Each number is 128 + 32 x the weight over its row's rms, rounded and kept within 0 to 255. Layers, rows and columns count from 0. The size above them is the row's rms in percent of the matrix's.

# layer 4 MLP down (transposed), 512x128, rms 0.086, rows 276-302, columns 0-127
size [102 121 102 108  96 104 101 109 137 123  96  89 102  75 107  95 103  91 115 105 110 111  88 108 124  86  97]
[[206 111  99 101  96 124 122 130 114 172 176 160 112 136 114 144 143  83 142 156 154 171 102 179 146 128 106 112  97 111 115 141 144 136 101 129 125  95 120 162 152 121 158 180 151 108 167 161 139 105 115 195 109  88 115 123  43 133 132 101 143 105 131  92 119 119 159  75  98 138 104 140 146 142 119 200 146 118  51 175 116 116 100 133 121 153 218  99 182 115  93 109 149 112 150 115  83 116 132 148 127 133 154  89  81 105 107 167 132 114 196 162 110 136 132 138  92 123  96 108 150  97 161  53 107 149 149  26]
 [102 145 118 128 168 144  77  67  98 177 140  98 125 183  88  86 170 136 127 105 158  80 131 111 144 172 140 133  99 113 102 153 146  33 168 134 129 116 123 124 159 128 156 141 190 136 124 165 134 100  84 178  99  63 101 123 162 122 128 185 111 113 126 175 115 171 162 124 113 137 104 145 101  56  93 138  88 144 115 127 108 119 132 157 141 167  90 127 168 135 180 112 169 176 155 112 107 108 107  96  62 163 133 210 142 107 195 121  82 168 144 114 119 135 143 180 167 135 104 192  86 147 113 125 128 112 132 127]
 [138 138 127  97 140 115 205 118 194 111 122  86 136  99 139  81  97 151 121 145 145 158 108 171 137  95 120 188 157  94 135  65 147 128 110 109 126  98 148 169 105 116 127  95 132 151 180  69 144 206 155  95 102 112 157 140 108 111 169 128  86 101 109  69 160 132 112 111 147 137 133 101 138 136 123 142 118  70 161 149 125 109 110 130 101  21 134 102 101  55 103 156 131 117 156 180 129  74 123 130 148 141  96 132 193 152 114 199 148 120  92  74 137 133 141  83 142 158 188 144 121 172 113 134 147 142 183 166]
 [130 136 110 104  75 125 103  99 112 109 124 119 132 140  81 102 151 149 170  65 182 195 151 164 117  45 145 154 114 128 116  92 167 160  76 115 157 122 164 113  57  88 138  84 168  70 123 160 156  84 108 145 112  74 125 141 121 147  69  89 137 194 155  97 119 129 165  85  74 164 137  97 144 148 120 200 115 136 145 138 137 127 108 131 120  96 118  76 139 133  89  99 181 154 130  38 129 162 140  69 141 157 161 120 120 116 189 135 134 158 161 108 140 151 162 137 157 144 167 154 145  91 149 104 111 127 152 115]
 [135 141 106  96 144 115 161 149 166 188 166 139 128 140  93 190 131 108 144  49 125 168  88 159 137 128 160  58 119 187 134 132 109  57 139 122 128  90 129 191 143 163 146 170 134 151 167 127  86 136 109 143  65 147 111 136 164 162  99  84  89 135  80 169  91 159  93 124 149 123 137 165  93 151  76 137 103 188 118 123 147 171 133 116 123 127 146 149 144 132 120 106 124 183  42 103 102 131 161  74 125  94 107  91 156 133 130  85 153  96 157 126  95  96 152  62  50 152 145 122 154 148 141 133 148  83 129 141]
 [110  93 159 137 155 192  74 113 205 176 138  82 136 143 126 116 129 181 147  88 138 143 133 113  99 164 136 173 100  64 147 156 116 143  80 125  72 171  95 144  73  66 133 135 117 151 175 141  87 118 114 143 126 146 114 183  97 157 102 137 137 157 110 120  74 111 131 110 101 178 120 154 136 130 164  73 120 152  56 139 104 110 125 126 144 103 103 124 179  94 111 152 166 155 194  81 184 105 122  93 190 130  74 166 142 109 144 138 125 102 123 179 135 166 138 130 125 171 168 129  89  94 126 122 116  78  73 103]
 [ 92 101 123 126 139 113 180 183 163 119 145 117  78  99 107 102 118 177  87 155 110 181 166 113 147 221  77 125 116 126 120 169 148 135 175 148 124 136 152 169 139 146 139 148 129 131 110 108  67  95 113 133 132 121  90  48  96 155 126 112 135 143 172  84 126 156  90 106  66 171 133 141 106 123 177 211 158  90 106 123  99 115 121 115  78 116 138 148 122  99 136 146 150 133 109 158 146 107 119 176 153 160 119  66 105 181 118 122 172 192 160 108 110 105  77  96  67 112 111 111 166  84 166 108 162 170  90 150]
 [156 101 154  78 121 101  85 133 116 138 128  84 140 113 147 120 138 131 122  92 161  97 188 124 143 164 160 119  93  92 121 110 110 129 126 143 117 179 119 107 127  86 145 117 117 153  92 155 113 172  92 126 147 134 137 188 109  89 131 178  99  33 122 144 172 118 125  59  93 166 155 131 130 172  96  93 109 139 134 166  78  71  49 129 119 200 215 146 113 118 113 112  92 129 157 158  65 140 135 172 180 145 107 185  91 124 123 146 150 140 130 140 117  67 157 117 132  99 175 183 113 105 133 143 134 132 196 106]
 [122 147 165  93 125  69 100 115 113  61 139 132  73  95  89 171 175 115  66 147 113 127 146 120 151 168 157 108 141 106  76 130 108 124 145 117  91 133 147 106 129 137  77 136  80 138 154 123  52 135 109 117 192  96 199 169 116 140 114 145 142 118  81 135 159 107 114  93 172 154 165 123 161 141 129  98 101  82 196 122 150 111 173 191  78 129 145 166  78 156 126 158 141 136  83 150 121  88 113 134 131 130 147  73 143 130 139  57 193 170 171 161 109 120 114 166  71  88 111 130 145 157 137 143 184 126 132 163]
 [ 77  75 117 103  92 154 114 159 140 189  95  79 133  97 152 144 150 144 181 116  72  94 158  99  89 126 109 156  90 129  89 139 171 125 125 104 181 113  99 134 103 191 133 114 187 167 167  70  95  93 151 147 160 151 108 122 142 121 189 177 103 133 138 114  85 124 120 150 135 166  97 110 171 142 119 106 155 120  90 108 119 164 140 155 148 164 141 113 118  87 116 101 221 142 158  90 109  83 168 144 170 114 116 147  49 144 146 115 187  94 111 106 120 129 123  63 127 159 202 109 143 135 155 133 124 118 144  70]
 [144 155 128 142  44 108 132 141  67 132  78  95 118  95 184 156 162 140 150 109  78 115  96 154  83 171 165 157 126 119 127 105 165  91 137 171 147 190 119  82 143 103 108 140 175 100 120  59 120  95 110 133 149 136 157 123 145 107 178  92 126  46 182 100 155 150 100 127 141 113 147 111  97 127 101  95  79 163 138 142 119 158 107 162 163  93  59 124 151 145 127 125 139 154 226 122 148 183 158  94 170  90 140 156 128 144 127  99 107 108 134  93 139 165 139 185 186  82 138  95 126 139 131 119 134  83 104 111]
 [ 95 162 111 170  83 141 165 116 127 139  94 124 127 199  85 152 116 194 139 102 119 137 106 139 103 132 149 137 136 100 120 137  55 168 139 131 124 136  84 147  93  97 141  91 121 187 108 198  55  90 155 150 124 144 133 178 175 125 118  83  78 169  79 131 114 100 179 138 109 139  76 137 133 104  98  97 169 172 143  56 146 207 119 108 164 135  93 145 105 125 177  97 157 120 142  86 101  88 145 132  87  81 135 187 192 157 125 138  68 153 123 140 143 151 124 147 119 128 124 128 101 108 149 140 180 120 168 106]
 [122 129 146 143 125 132 111 148 158 134  86 117 147 143  98  82 110 128 136 107 135  82 103 155  74 159 112 129 124 141 116 146 186 122 165  98 135 136 154 166  96 122 113 102  98 120 144 185 121 134 161  90 103 103 150  62 163 120 125 182 125 178 119  86 122 134 146 229 105 120  98 140 100 164 122 130 139 132  71 138 128 162 144  87 153 202 152  81 144  67  83 150 131 190 145 185 129 162  98  90 115 173  77 148 151 132 174 105  59  85 132  67 158  90 104  76 156 142 139 150 158 203 130 153 115 146  89 144]
 [179  81 122  93 120 118 156 116 127 143  91 138 196 101 144 192 206 141 123 179 142 117 148 114  94 105 101 104 140 157 119 138 145 145 135 139 133 142 145 130 115 103 177 108  96 146  88 116  85 124  90 139 101 188  99 125 146 108 139 127 127 148  72 157 109 154 133 125 114 147 146 197 151 183 130 101  92 131 139 121 112 148  86  40 144 111 115 125 107 135 156 210 116 126 119 111 145  94 156 136 115 133 167 141 183  59  69 111 102 132  92 210  91  71  79 123 197 179 182 151 126  97 136 129 134 130 145 164]
 [125 168 127 201 165 122 106 147 146 129 180 109 122 121 113 125  86  93 165  87 105 132 118 164 107 108 165 103  93 140 116 144 192  92 123 170 146 107 157  68 150 142 145 108 170 191 145 124  72 119 134 143 108 118 137 152 168 143 141  99 140  55 171 130 155 151 156  88 129  11 126 163 140  78  95 181 146 115 172 146 128  84 131 151 168 115  80 151 150 131 140 138 171 126 124 155 115  99 124  85 153 103 150 134  20 108 152 141  85 168 174 126 108  97 116  97 123 139  94 123 127 103 158 157 112  98 129  79]
 [ 97 155 162  96 122 148 133 113 167  78 188  95  89 155 164 116 143 127 116 157 198 182 184 109 114 124 117 106 108 127 181  49 130 132 111  79 156 110 155 153 147 142 160 183 116 106 152 155 182 140  88 104 172 127  97 180 111 156 134  90 102 117 140 141 123  93 161 129  93 152 127 143 183 134  91 162 110 134 133 135 108  95 142  99 112 124 143  97 199 137  80 121  69 119 215 130  96  85 134  90 105 178 123  91 103 164 111 116 101 133 104  79 203 112  95 144 106 140 122 104 180 102 115 137 142  67 129 161]
 [172 152  60 153 163  91 155 184 117 148 174 156 179 125 130 120 123 112 179  83 143  86 101 143  98 130 134 103  71 100 154 187 148 105 150 140 170 134 143 113 109 103 136 109 102  81 158 136  65 177 149 206 121 156  72 155 157 170 114 158 146  94 112 133  89 136 128  81 177 112  92 102  56 130 144 126  99 213 149 138 173 153 115 139 122 148  98  95 116 175 139 102 174  99 138 120 119 125  76 134  74  99 149 105 137  86 133 108 134 133 145 115 168 132 132 127 169 129 137 187 138  63 150 171  93  94 111 119]
 [132  68 135 174 115  85 155 157 133 134 134  92 169 129 105  95 132 127  86  82 130 171  82 106 190 143 200 146  78 126 134  26 172 145  88 127 153 134 137  99 124 108 211 166 100 126  91 142 179 148  90 140  55  95 108 126  78 147 146 109  88 128 174 153 114 131 133 105 123  91 160 169 139 164 106 145 132 176 108 150 137 152 170 149 168  60 130  70 167  93 146 108 167  83 121 137  91 121  88 119 142 100 138 147 132 112 131  94 127 182 128 136  85 120 155 144 152 200 106 142 130 138 146 136 148 135 115 162]
 [187 136 156 199 111 162 138 148 149 105  93 124 120 152  92 138 117 164 139 144 146 130 149  76 174  44 160 113 198 100 165  86 151 107 133 156 123  84 104  91 178 119  91  77  89 106  88  74 111 172 137 177 136 191 158 101 105 121 129 112 136 118 113 116 119 146 137  77 116 116  75 149 132 118 134 116 139 104 122 127 142  97 139 108  86 141  70 155 128 129 166 174 166 106 112 176 166 145 141  99 103 188 149 192 171 116 102  92  89  66 105 157 180 115 130 114 109  86 163 134 154 111 108 105 101  86 128 191]
 [ 83 139 116 176 113 135 142  68 103 174 150 148 107 137  93 131 188 135 175  48 184 111  99 130 149 148 112 133 135 155 140 163 164 138 146 105 114  93 111 127 153 140 154 132 136 129 153 119 185 132  80 135 187 101 131 138 114 131  96 167 155  89 118  37 135  82 130 177 100 148  58 173 188 151 178 112  80 103 124  87 135  89 121 132 164 138 122 114 139 123 126  94 139 133 143 142 112  89 123 129 160  71 122 180 146  98 111 116 143 100  66 103 132 119 123 104 102  81 117 121  62 118 119 191 157 225 121 130]
 [184 149 138 133 164 125 157 116 132  63 124 137 137 108 106  88  88 102 131 171 123 154  93 145 163  39 130 153 168 135 127  88 122 114  68 118  89 137 120 130 128  59 158  88 128 137 164 100 101 107  92  69 142 117 126 108 106 150 143 118 165 161 145 166 133 127 118 170 166 111 135 155 146 153 153 197 110 122  75 133 134  65 131  92 152 161 123 203 142 109 121 122 118 121  86 109  78 103 153 122 148 225 181 143 114 103 135 150  91 101 191 158 120 152  98 182  96 203  98 135 161 120 130 131 113 135  66 125]
 [149 133  51  87 155  79 138 164  88  96 149 112 116  89 173 139 156  90 140 107 106 151 141  52 142 104 153  95 113 109 184 162 112 146 113 159 123 162 132 129 138 165 224 154 158 148 114 114  93 158 129 189 144 133 117 142 102 120 120 139 116 116 120 170 110 161 122 154 104 110  91  89 110 122 151 125  83 181 104 116 124 159 149 113  78 110 125  76 148 107 158 126 113 170 140 126 102 106 139 118  41  93 133 127 137 189 169 146 123 154 116 147 181 203 111 229 152  94 122 123 107  98 114  67  90 142 141 111]
 [157 116  80 133 176 122 156 138  99  97 206 181 139 176 146 161 129 157 181 125 119 121 163 134 112 137 142  98 150 179  72  68  93 159 202  99 171 121 133 108 111 203 175 140 146 126 149 159 162 157 128 112  90 166  80 124 113  93 142 211 110 116 107  88 134  94 160 135  48 180 168 101 112 147 151 124  86 165  89 116 190 121 100  88 100 116 132  98  67 133 108 121 145 162  91 142 104  97 173  93 148  94 115 107 124 100 147 104 159 122 115 147 100 115 138  62 119 122 108 116  95 120 143 119 107 164 130 119]
 [ 99 196 170 131 133 142 167  92 110 126  96 125 217 126 158  90 127 141 106 144  91 121 168 140 174 105 114 124 132 112 182 119 141  92  77 142 125  36 146 146 165 121 169  57 139 141 166 129 136 138 156 148  83 127 163 142 124 130 140 109 156 101 115 143 131 164 144 129 163 112 208  87 138 117 138  87 120 203 152  98 128 199 135 143 118 120 111 159 159  82  56 122 138 106 112  82  97 154 111  76 143 168  81 136  97 161 146 102 153 171  70 171  81 134 119 121 151 136  66  97  97 145 127 118 154 124 121  96]
 [212 119 131 162  88 136 143 186 142 137  84 109 101  84 134 208 149 182 148 139  84 135 150 190 178 143 152 137 166 122 115 126  98 163 151 123 113  80 126 123 122 141 144 162  90 102 126 155 156 166 164 152  80 100  54  94 172 131  96 104 156  75 153 106 122 146 115 130 114 178 182  70  97  88  84 171 140 124 176 115 145 146  97 109 139  66 146 179 126  84 186 120 159 187 116 131  73 146 120 106 104 100 106 121 176 146 104  98  98 137  90  75 116 110 140 143 111 177 123 128 110 104 126 103 118 118 165 133]
 [ 52 115 139 142 133 144 131 143 119 116 118 103 111 104 140 130 122   0  90 110 146 162 122  63  60 130 183 161  68 153 146 112  99  86 140 113 179 152 153 179 132 135  92 132 129 124 125 131 160 171 147  94 154 194 117 117 154 176 111 114 118 147 131 100 141 113 141  94 107 147 136 106  98 117 115 134 115 141 134 106 150 135 152 180 140 135 175 108 119  86 164 147 146 127 137 107 129  90 157 194 186 115 129 160 139 189 121 132 140 174 174 117 157 125 132 113 123 105  56  84  83 153 137 136 119  69 161 103]
 [147  99  93 162 150 131 148  86 154 124  85 115 158 173 106 176 129 101 132 114 100 141 101 143  95  65 164 125 134 140 109 173 120 141 196 113 125 149  88 111 130 157  90 104 160 142 125 131 105 122 128 108 101 138 107 173 168 114 110 126 122 186  75 122 151  96 115 155  70 166 110 178  99 173 124  79 125 167 144  87 147 242 134 146 150 149 147 127  52 102 139 140 110 150 107  84  93 127 129 199 102 110 194 150 131  91 123  64 157 152 125 167  98 116  95 129  74  94 189 122 130 146 147 102  70 137 122  94]]
# layer 4 MLP up, 512x128, rms 0.114, rows 277-303, columns 0-127
size [117 109 114  87 115 108 115 128 102  89  82 102  84 105  81 105  99 120 106 119 109  85 114 112  72  78 107]
[[149 132 168  78 181 146 155 153 122  79 166 109 113 118 118  91 178 190 128 179 188 122 152  80 125 119 130 170 146 121 106 172 113 148 107 139 115 146 131 102 143 144 147  67 111 112  61  88 170 176  90  62 174 130 109  60 112 140 151 159 104  82 132 136 148 124 106  93 131 108 148 149 134 149 102 105 113 130 167 108  94  58 138 147 146 129  89 117 112 100  93 157 120 129 100 129 139 108  50  79 131 174 132  87 131 184  60 136 141 102  95 173 111 111 108 129 139 143  98 111 193  84 124 123 150  69  73 153]
 [150  90  98 110 103 111 117 161 152  72 168 134 116 112  74 155 187 143  58 159 136  90 106 136 142 123 161 104  71 146 131 104 111 130 125 152 135 182 107 105 209 102 151 108 140 137  63  69 122 177 156 175 140 134  91 150 123 100 134 135 156 128 137 127 116  99  88 170  91  80 163 143 134 165 117  44 180 131 142 127 125  64 148 157 197 126 116 107 145 142  94 162  81  87 129 162  62  89 124 101 123  72 164  82 120 137 139 137 162  58 135 141 142 113 127 157 139 122 163 124 103  92  97 119 143  89 116 174]
 [168 141 107  76  95 122  92 101  99 103 134 120 158 104 137 144 101 144  66 141 145 137 148 151 152 141 200 153 145 153 161  83 111 177 101 170 116 103 161 107 153  88 147 170 119  49 106 192 157  94 113 152 112  99 146 153 132 127 133 107 132 132 150 128 150 168 138 149 101 145  96 116 158 122 127 130  46 117 119 118  91 149 129 160  67 122 136 109  65  28 105 172 151 136 169 113 178 125 105 128  80 101 144 136 136 155 150 149  87 209 115 111 150 125 102 143 120 152 152 138 129  48 133  59  66 130 149 143]
 [117  70 179  78 170 117 123 162  65 127 114 126 134 110 169 147 128 120 104 138 132 118 101 105 101 135 128 192 176 164 135 105 114 171 185 174 106 130 164 110 138  72 140  58 112 127 133 100  66 147 110 115 131 142  79 119 144  89 131 166 162  74 133 139 137 148 113 141  72 148 186  98 105 116  81 114 131 130 153 155 142  73 137 154 179  89  96 107 136  21  97 147 133 101 119 157 180 121 130 143 135 162 165 127 130 103 184 161  76 120 156 154 169 154 105 191 148 135  85  59 128 125 124 143 148 136  97 143]
 [184 173  94  98 104  88  63 176 152 117 102  77 159 139 111 171 131 145 142 115 137 150 140 132 153 115 180  66 135 113 148 104 123 142 110  91 125 112 179  74 152 127 156 123  71  75  93 160 156  84 106 110  90  99 148 145 154 101 184 148  66 124  83 158 135 166 163 112 107 107  96 145 189 152 158 118  90  88 150 147 149 128 119 142  67 161 137 175 111  50 104 132  78 137 161  79 145 140  94  84 101 158 108 120  90 149 158 117  93 156 138 153 161 103 102 163 106 225 124 100 130 112 132 137 129 159 123 142]
 [160 140 129 168 128 128 171 118 116 130 167 134  91 127 127  75 105 146  51 171 117 160 196 116  85 158 107 157 144 151  95  91 111 128 152 171 111 166  91  89 173 166 145 163 128 101 105 125 137  94 140 151 130  88 168  52 114 195 124 109 123 169 152  44 101 119  78 158 115  73 161 171 152  47 106  75  86 132 168 153 151 142 119 155 169 146 133 148 120 118 101 160 150  82  85 141 145 113 132  94  79 103 134 148 152 162 126 108 128  87 133 152 132 129  97 102 166  95  91  90 125  67 142 149 130  77 116 160]
 [141  57  96 111 108 120 114 103  98 110 144 110  88  77 164 111 125 150  82 160 153 106 152 124 157 159  68 156 143 149 116  99 106 101 144 100 142 136 110 133 124  52  79 164 125  65  97 126 194 101 123 188 206 127 112 156 157 190 150  88 133 155  89 107 108 136 106 129 163 115 173  67 144 114 148  46 120 170 144 140  95  89 149 159 144 158 117 116 100  57 129 146 163 150 106 166 101 133 155  94 139 159 108 164 127 146 163 146 101  84 120  82 127 130 113 117 130 106 160 120 158 159 107 116 218 169 152 139]
 [126 174 140 130 129 110  38 123 129 127 167 133  99 131  81 138 201 159 147 159 121  70  82 131 130 160 162 135 143 114 123 156  47 164 167 107 129 187  95  76 112 169 140 105  68  75  89 144  73 135 133 128 110  77 147 180 145  85 155 103  95 125 151 111 120 113 147 112 148 165 146  60 141 126 160 131 143  73 177  86  85 139 114 145 129 115 132 108 139  84 182 123 130 105 120  89 120 145 150  92 126 135 148 133 118  78 209 158 151 163 114 123 159  80 127 196 133 140 150  87 100 146 132  82 145  91 121 150]
 [126 133 170  90  69 116 147 107 184 150 179 107 176 116  91 166  98 193 138 201 128 135  90 129 120 113 131 129 160 155 144 123  97 161 168 124 118  78 144  75 169 124  93 148  56 114 113 108 129 154 121 108  98 124 104 132 161 118 161 129  71 111 132  81 117 131 123 110 161 147 100 125 172  94 132 101  56 122 140 118 141 169  99 179  69 128 122 111 100  93 163 132 168 113 111  99 149 143 109 145  92 128 106 122  69  99 187  62  76 154  98 119 196  83  97 106 140 196 141  95  93 125 130 136 138 152  79 172]
 [162  84 125 160  74 104 145 120  62 146 102  94 155 138 134 113 137 127 101 105  62 191  76 108 116 201 115 156 157  81 165 116  74 134 141 114 114 120 137 138 148 157 161 133 148  81 108 149 136 112 123 149 115 129 219 125 139  97 145 124 102 107 130 177 161 116 134  80 138 144 170 123 125 108 123  90  61 135  82 129 195 143 194 151  88  70 104 113 114 106 160  30  81 144 157 180 155 155 137 126  44  96 107 170 132 119 153 155 101 170 104 133 122  91 124 151 116 123 140 119 148 145 157 126 141 156 128 134]
 [157 144 128  71 139 110 126 136  99 119 145 137  93 137 140  88 101 164 120 115 154  83 133  90  93 169 137 135 161 161 158 154  90 162 132 135  99 122 202 162 111 128 113 146  98  67 136 124 165 158 152  87 116 145 148 136 138 162 177 108 175  97 166 113 116  27 140 107 104 179 150  56 145 120  94 121 106 138 147 117  92  23  88 122 145 173 164 151 134  42 159 150 121 146 128 165 115 124  94  94 155 162 178 183 109  68 125 133 114 128 141 100 151 156 149 162 121 120  76 105 108  76 140 122 155  79 133 144]
 [156  95  99  50 123 119  98  89 109 168 160 145 135  90 154 142 138 142 139 135 112 131 121  75 154 118 114 160 114 105 168 110  87 146 102 164  83 133  92  87 174 145 134 100 125 136 105 103 175 151 144 164 158 172 162 188 149 111 104  75 107 106 161 171 139 136 109  70 150 155 152  85 139 125 147 125 113 141 154 143 142 124 113 137 179 130 124  88 145 144 147 123 108  85 121  86 118 103 107 158 127 102 168  88 142  77 102 163 175 192  94 106 107 171  90 185  71 147 140 135  56  15 133 107 145  74 163 168]
 [152  94 149 108  39 130 141 129 122 137 151 111 162  89 151 123 173 171 138 120 116 126 128  98 133  86 180 129 143 147 140 114  50 167 111  91 130  84 167 149 159 140 101 128 106 138 109 115 138 196 129 140 155 134 170 174 160 129 157 127 116 120 207 103 121 164 145  69 163 113 197 129 137 109  81 124 142 118  87 102 129  99  96 155 157  80  85 160 154 167 141  92  90 124 129 134 118 191 120 153 125 129 134 123 107  77 154 150 111 159 128  84 174 171 122 117 110 201  75  85 142  98 145  60 128  61  77 158]
 [149 121 128 167  99 138 167  98 121 164 128 125 160 171 117 134 142 167 140 133 136  88  83 130 183 144 170 115 113 146  91 189 110 134 166 125 118 194 167 153  59 105  85 149 134 128  97 104  79 103 137 118 125 100 113  97 113 164 187 153 145 155 118  60  79  87 113  93 159 116 166 146 119 129 137  55 116  63 160 102 106 118  99 143  96 116 126 152 120 114 131 174 134 135 156  93 138 172 187 173 143 174 129 119  46  76 105 193 150 143 144 101 150 101 108 168 132 123 143  95 106 105 102 132 202  85  95  80]
 [ 97  92 113 154  83 146 123  98 105 101  42 103 168 115 170 153 121 174  93 134 136 102 123 187 118 109  90 123 133 155  75 152 157 105 184 130  91 147 110 111 118 154  61  88 109 102  94 130  74 150 135 137 150 132 106 109 131 103 220 175  94 163 133 124 125 161  53 147 125  86 132 149 142 139 127  90 137 185 148 114 118 124 140 153 130  60  85  96  78  86 130 110 147 113 106  99 106  88 162 194 123  63 113  94  91 113 149 124 111 194 142 174 129 110 106 138  95 146 196 105 119 119 144 125 124 177 120 110]
 [107 155 125  77 141 125 127  99 166 162 145 141 128  77 132 117 129 141 108 196 125  99 165 103 197  86 151  90  86 135 150 157 138 163 124 149 119 112 174 146 200 114 139 142 115  83 145 143 116 132 140 149 159 154 133 144 123 163  87  98  82 138 122 110 154 109  57 135 161  62 114  89 181  87 114 131 144 147 154 154 148 149 105 152  91 175 123 162 141 158 169 135 148 126 133  95 175  97 140 142 131 112 132 144  34 138 134  82  85 141 112  94 141  29  82 173  85 155 132 107 122  63 129 175  86 126  82  87]
 [114 122 133  70 121 127 113 136 171 133  69 139 122 105  96  89 164 135 110 161  85  81 165  81 104 131 174  86 142 179 110 178 126 150  98 127 104 159 189 103 172 155  76 148  77  90 162 128  78 172 165  90  85 147 131 172 142 135 123 114 162  96 142 111 152 106  75 118 114 129 129  76 144 166 130 191 139 118  96 121 189 107 114 137 142 179 119 196 117 182 106 117 138 143 131 123  97 125 113 189  86  97 165 101 109 139 145 173 170 115  91 143 110  75 122 159 170 165 142 112 108  55 116 138  58 154 125 119]
 [139 110 149 195  75 159 180 135 104 145  90 115 192  59 122 105 142 143 144 203 158 132 137  72  87 130 157  70 148 145  34 136  95 126  99 170 101 187 143 106 111 108 123 148 122 110  81  78 145 167 143 109 118 165 103 169 119 158 123  83 110 108 136 116 123  89  84 158  96 136 115 130 171 136  76 129  83 140 136 129 113 112 155 150 171 131  70 103  91 147 152 204 147 163 124 137 126 118  80 139  99  98 134 120  98 159 142 160 110 177 153 108 145 140 157 179 152 110  90 120 173  91 103 122 125 136  73 173]
 [153  62 146 110 133 114  34 153 145 120 156 101 174 115 113 131 137 141  53 159  95 145 130  91 104  88 165  73 136 102 125  70 142 126  86 152 136 170 167 104 102 178 121  50 100  99  75 125 140 145 155  94  95 151 170 129 151 129 121 152 104 108 161 164 174 153 123 125  93 107 102 121 107 139 112 167  90  99 129 135 158 135 148 138  90 114 163 155 153 111 162 134 124 139  83 118 173 132 174 155 133 162 152  56 134 109 154 193 134 156 147 123 129 183 137 175 147 166 118 113 132 130 163  90  58  54 111 176]
 [181 102  90 129 107  69 171 141  71 137 144 123 158  90 104 156 115 132  63 180 106 124 129 104  82 127 101 115 159 159 148 129 105 156 164  97  80 104 155  95 158 104 158 153 114  73 102 171 112 138 175 121 125 108 163 147 146 126 151 144  86 112 115 145 115 152 106  91 188 105 162 176 189 129 160  75  79 150 152 103 139 127  91 152  72 160 117 117 118 176 144 139 104 106  90 108 126 145  85  99  63 130 142 125  78 119 188 196 116 118 116  97 178 131 101 142 128 180 127 102  99 109 142  78 178 142 184 192]
 [111 164 153  89 147 128  92 119 146 111 181 113 188 115 130  75  81 155 147 140 188 140 179 134 139 116 142 101 145 148 178  96 111 145 104 153 132 117 102 154 162 104  94  58  84  78 110 145 202 173  96 134 152 160 119 107 143 123 144 111 108 162 132 184 167 163  75  86 126 122 123 193 170 122 141  87  98 101 136 117 111  62 148 143  62 115 151  89 124  86 153 116 203 141  74 111 172  74  65  88  86 159 134 140 100 139 109 141 129 129 152 132 126 102  89 137 126 121  79  93 118  72 138 127 116 143  95 167]
 [152 107  96 124  64 166 100 136 109 158  86 113 152  97 166 102 118 151  97 119 111 143  66 145 192 147  93 105 113 114 165 198 157 101  83 128 110  96 158 126 169 106  93  29 138 132  89 115 126 107 123 114 166  99 182  82 139 127 121 118 113 148 156 134 124 142 116 135 192  78  87 145 150  99 137  59 107 129 102  96 126 166 135 133 135 125  75 152 209 156 118 118  71 137 151 108 165 187 121 154  93 110 131  60 120 143  83 154 114 138 103 132 146 110 128 182  91 183 140 144 170 134  97 132 153  80  91 104]
 [203 163 139  99 192 142  90 141 146 161 175 134 131 145 127 110 175 149 135 169 120 107  54 135 135 208 155  70  92 161 103 146 120 159  67 111  96 166 181 118 137 102 142  84 130 144 106  91 125  91 130 110 153 112  68 175 134 125  84 132 109 121 103 127 114  85  63 143 100 143 144 141 137 156 119 134 145 105 124 119  45 130 161 154 137 170 119 171  89 142  98  92 112 125 105 118 184 168 164 149 106 131 123 125  56 162 124  66  91 121 157 142 106  95 100 159  79 186 144 134 177 140 121 108 134 144  78 142]
 [136 160 116  73 129 125 148 138 143 100 132 122 105 100 134 112  91 154  83 172 184 121 184 180 130 145  94 142 118 104 141 117  87 145  81 129 132  66 105 116 130 147  99 123 102  85 103 187 123 154  81  96 160 133  85  72 121 168 156 140  85 126 116  70 110 119 127 166 120 120 196  98 165  92 122 126 115 111 179 141 103 129 115 163 110 206 151 154 125  49 121 225 100 120 109 111 130 114 120  95 147 137 115  91 137 162 138 135 121  84  85 155 131 119  78  77 164 176  60  54  98 139 101 144 153 133 118 146]
 [147 130  58 103 166 117 126 166  77 124 135 116 113 100 117 156 170 114  92 184 131 130  82 146  84 136  79  80 114 161 150  88 151 139 117 137  88  93  96 111 135  79 144 161 137 128 145 179 100 148 100 201 124 186 113 139  93 113 140 116 122  97 100 129 131  65 141 191  96  84 157 150 125 138 159 124  73 143 120 128 121  71 113 174 117 139 137 107  82 102 178 182 168 133 128 165 165 152 122  79  92  66 106 138  92  98 137 117  75 113  66 171  96 130 143 162 116 118 140 136 160 145 160  88 163 200 134 188]
 [107 168 154 123 121  97 123 145 114 126 174 146 108 145 105  74 134 131 101 183 112 136 111  47 123 172 187 134 150 154 186 140  41 156 132 113  70 126 138 155 197 140 124 123  93 159 125 121 151 150 150 139 188 130 150  84 152 124 133  76 110  36 141 162 116 170 161 150 113 143 163 119 123  62  82 120  80 112  82 168 153  85 157 143 117 180 128 131 124  94 125 152 120 128 139 159 104  92 103  65 148 123 148 153 131 143  71 165 152 130 112  92 134 174 127 124 116 128  93  91  88  58 142 135 166  87 136 162]
 [128 156 133 140 139 110 111 102 175 123 114  98 118  68 112  76 132 136   0 151 158  83 173 129 110 167 117 112 148 105 125 182 110 107  95 126 107 122 161 145  50 115 131 157 160  66 109 186 180 171 159 144 172 155 171  96 154 149 122 172  87  78 117 122 121 123  97 144  78 123 140 126 158 127  97 113 134 143 134 158  77  99 158 149 115 209 152 104 126  85 103 124 117 147 193 140 139 106 143  98 123 157 141  69 103 133  99 121 122 118  85 114 139 117 103 138 137 174  95 108 180 113 116 158 167 143  78 171]]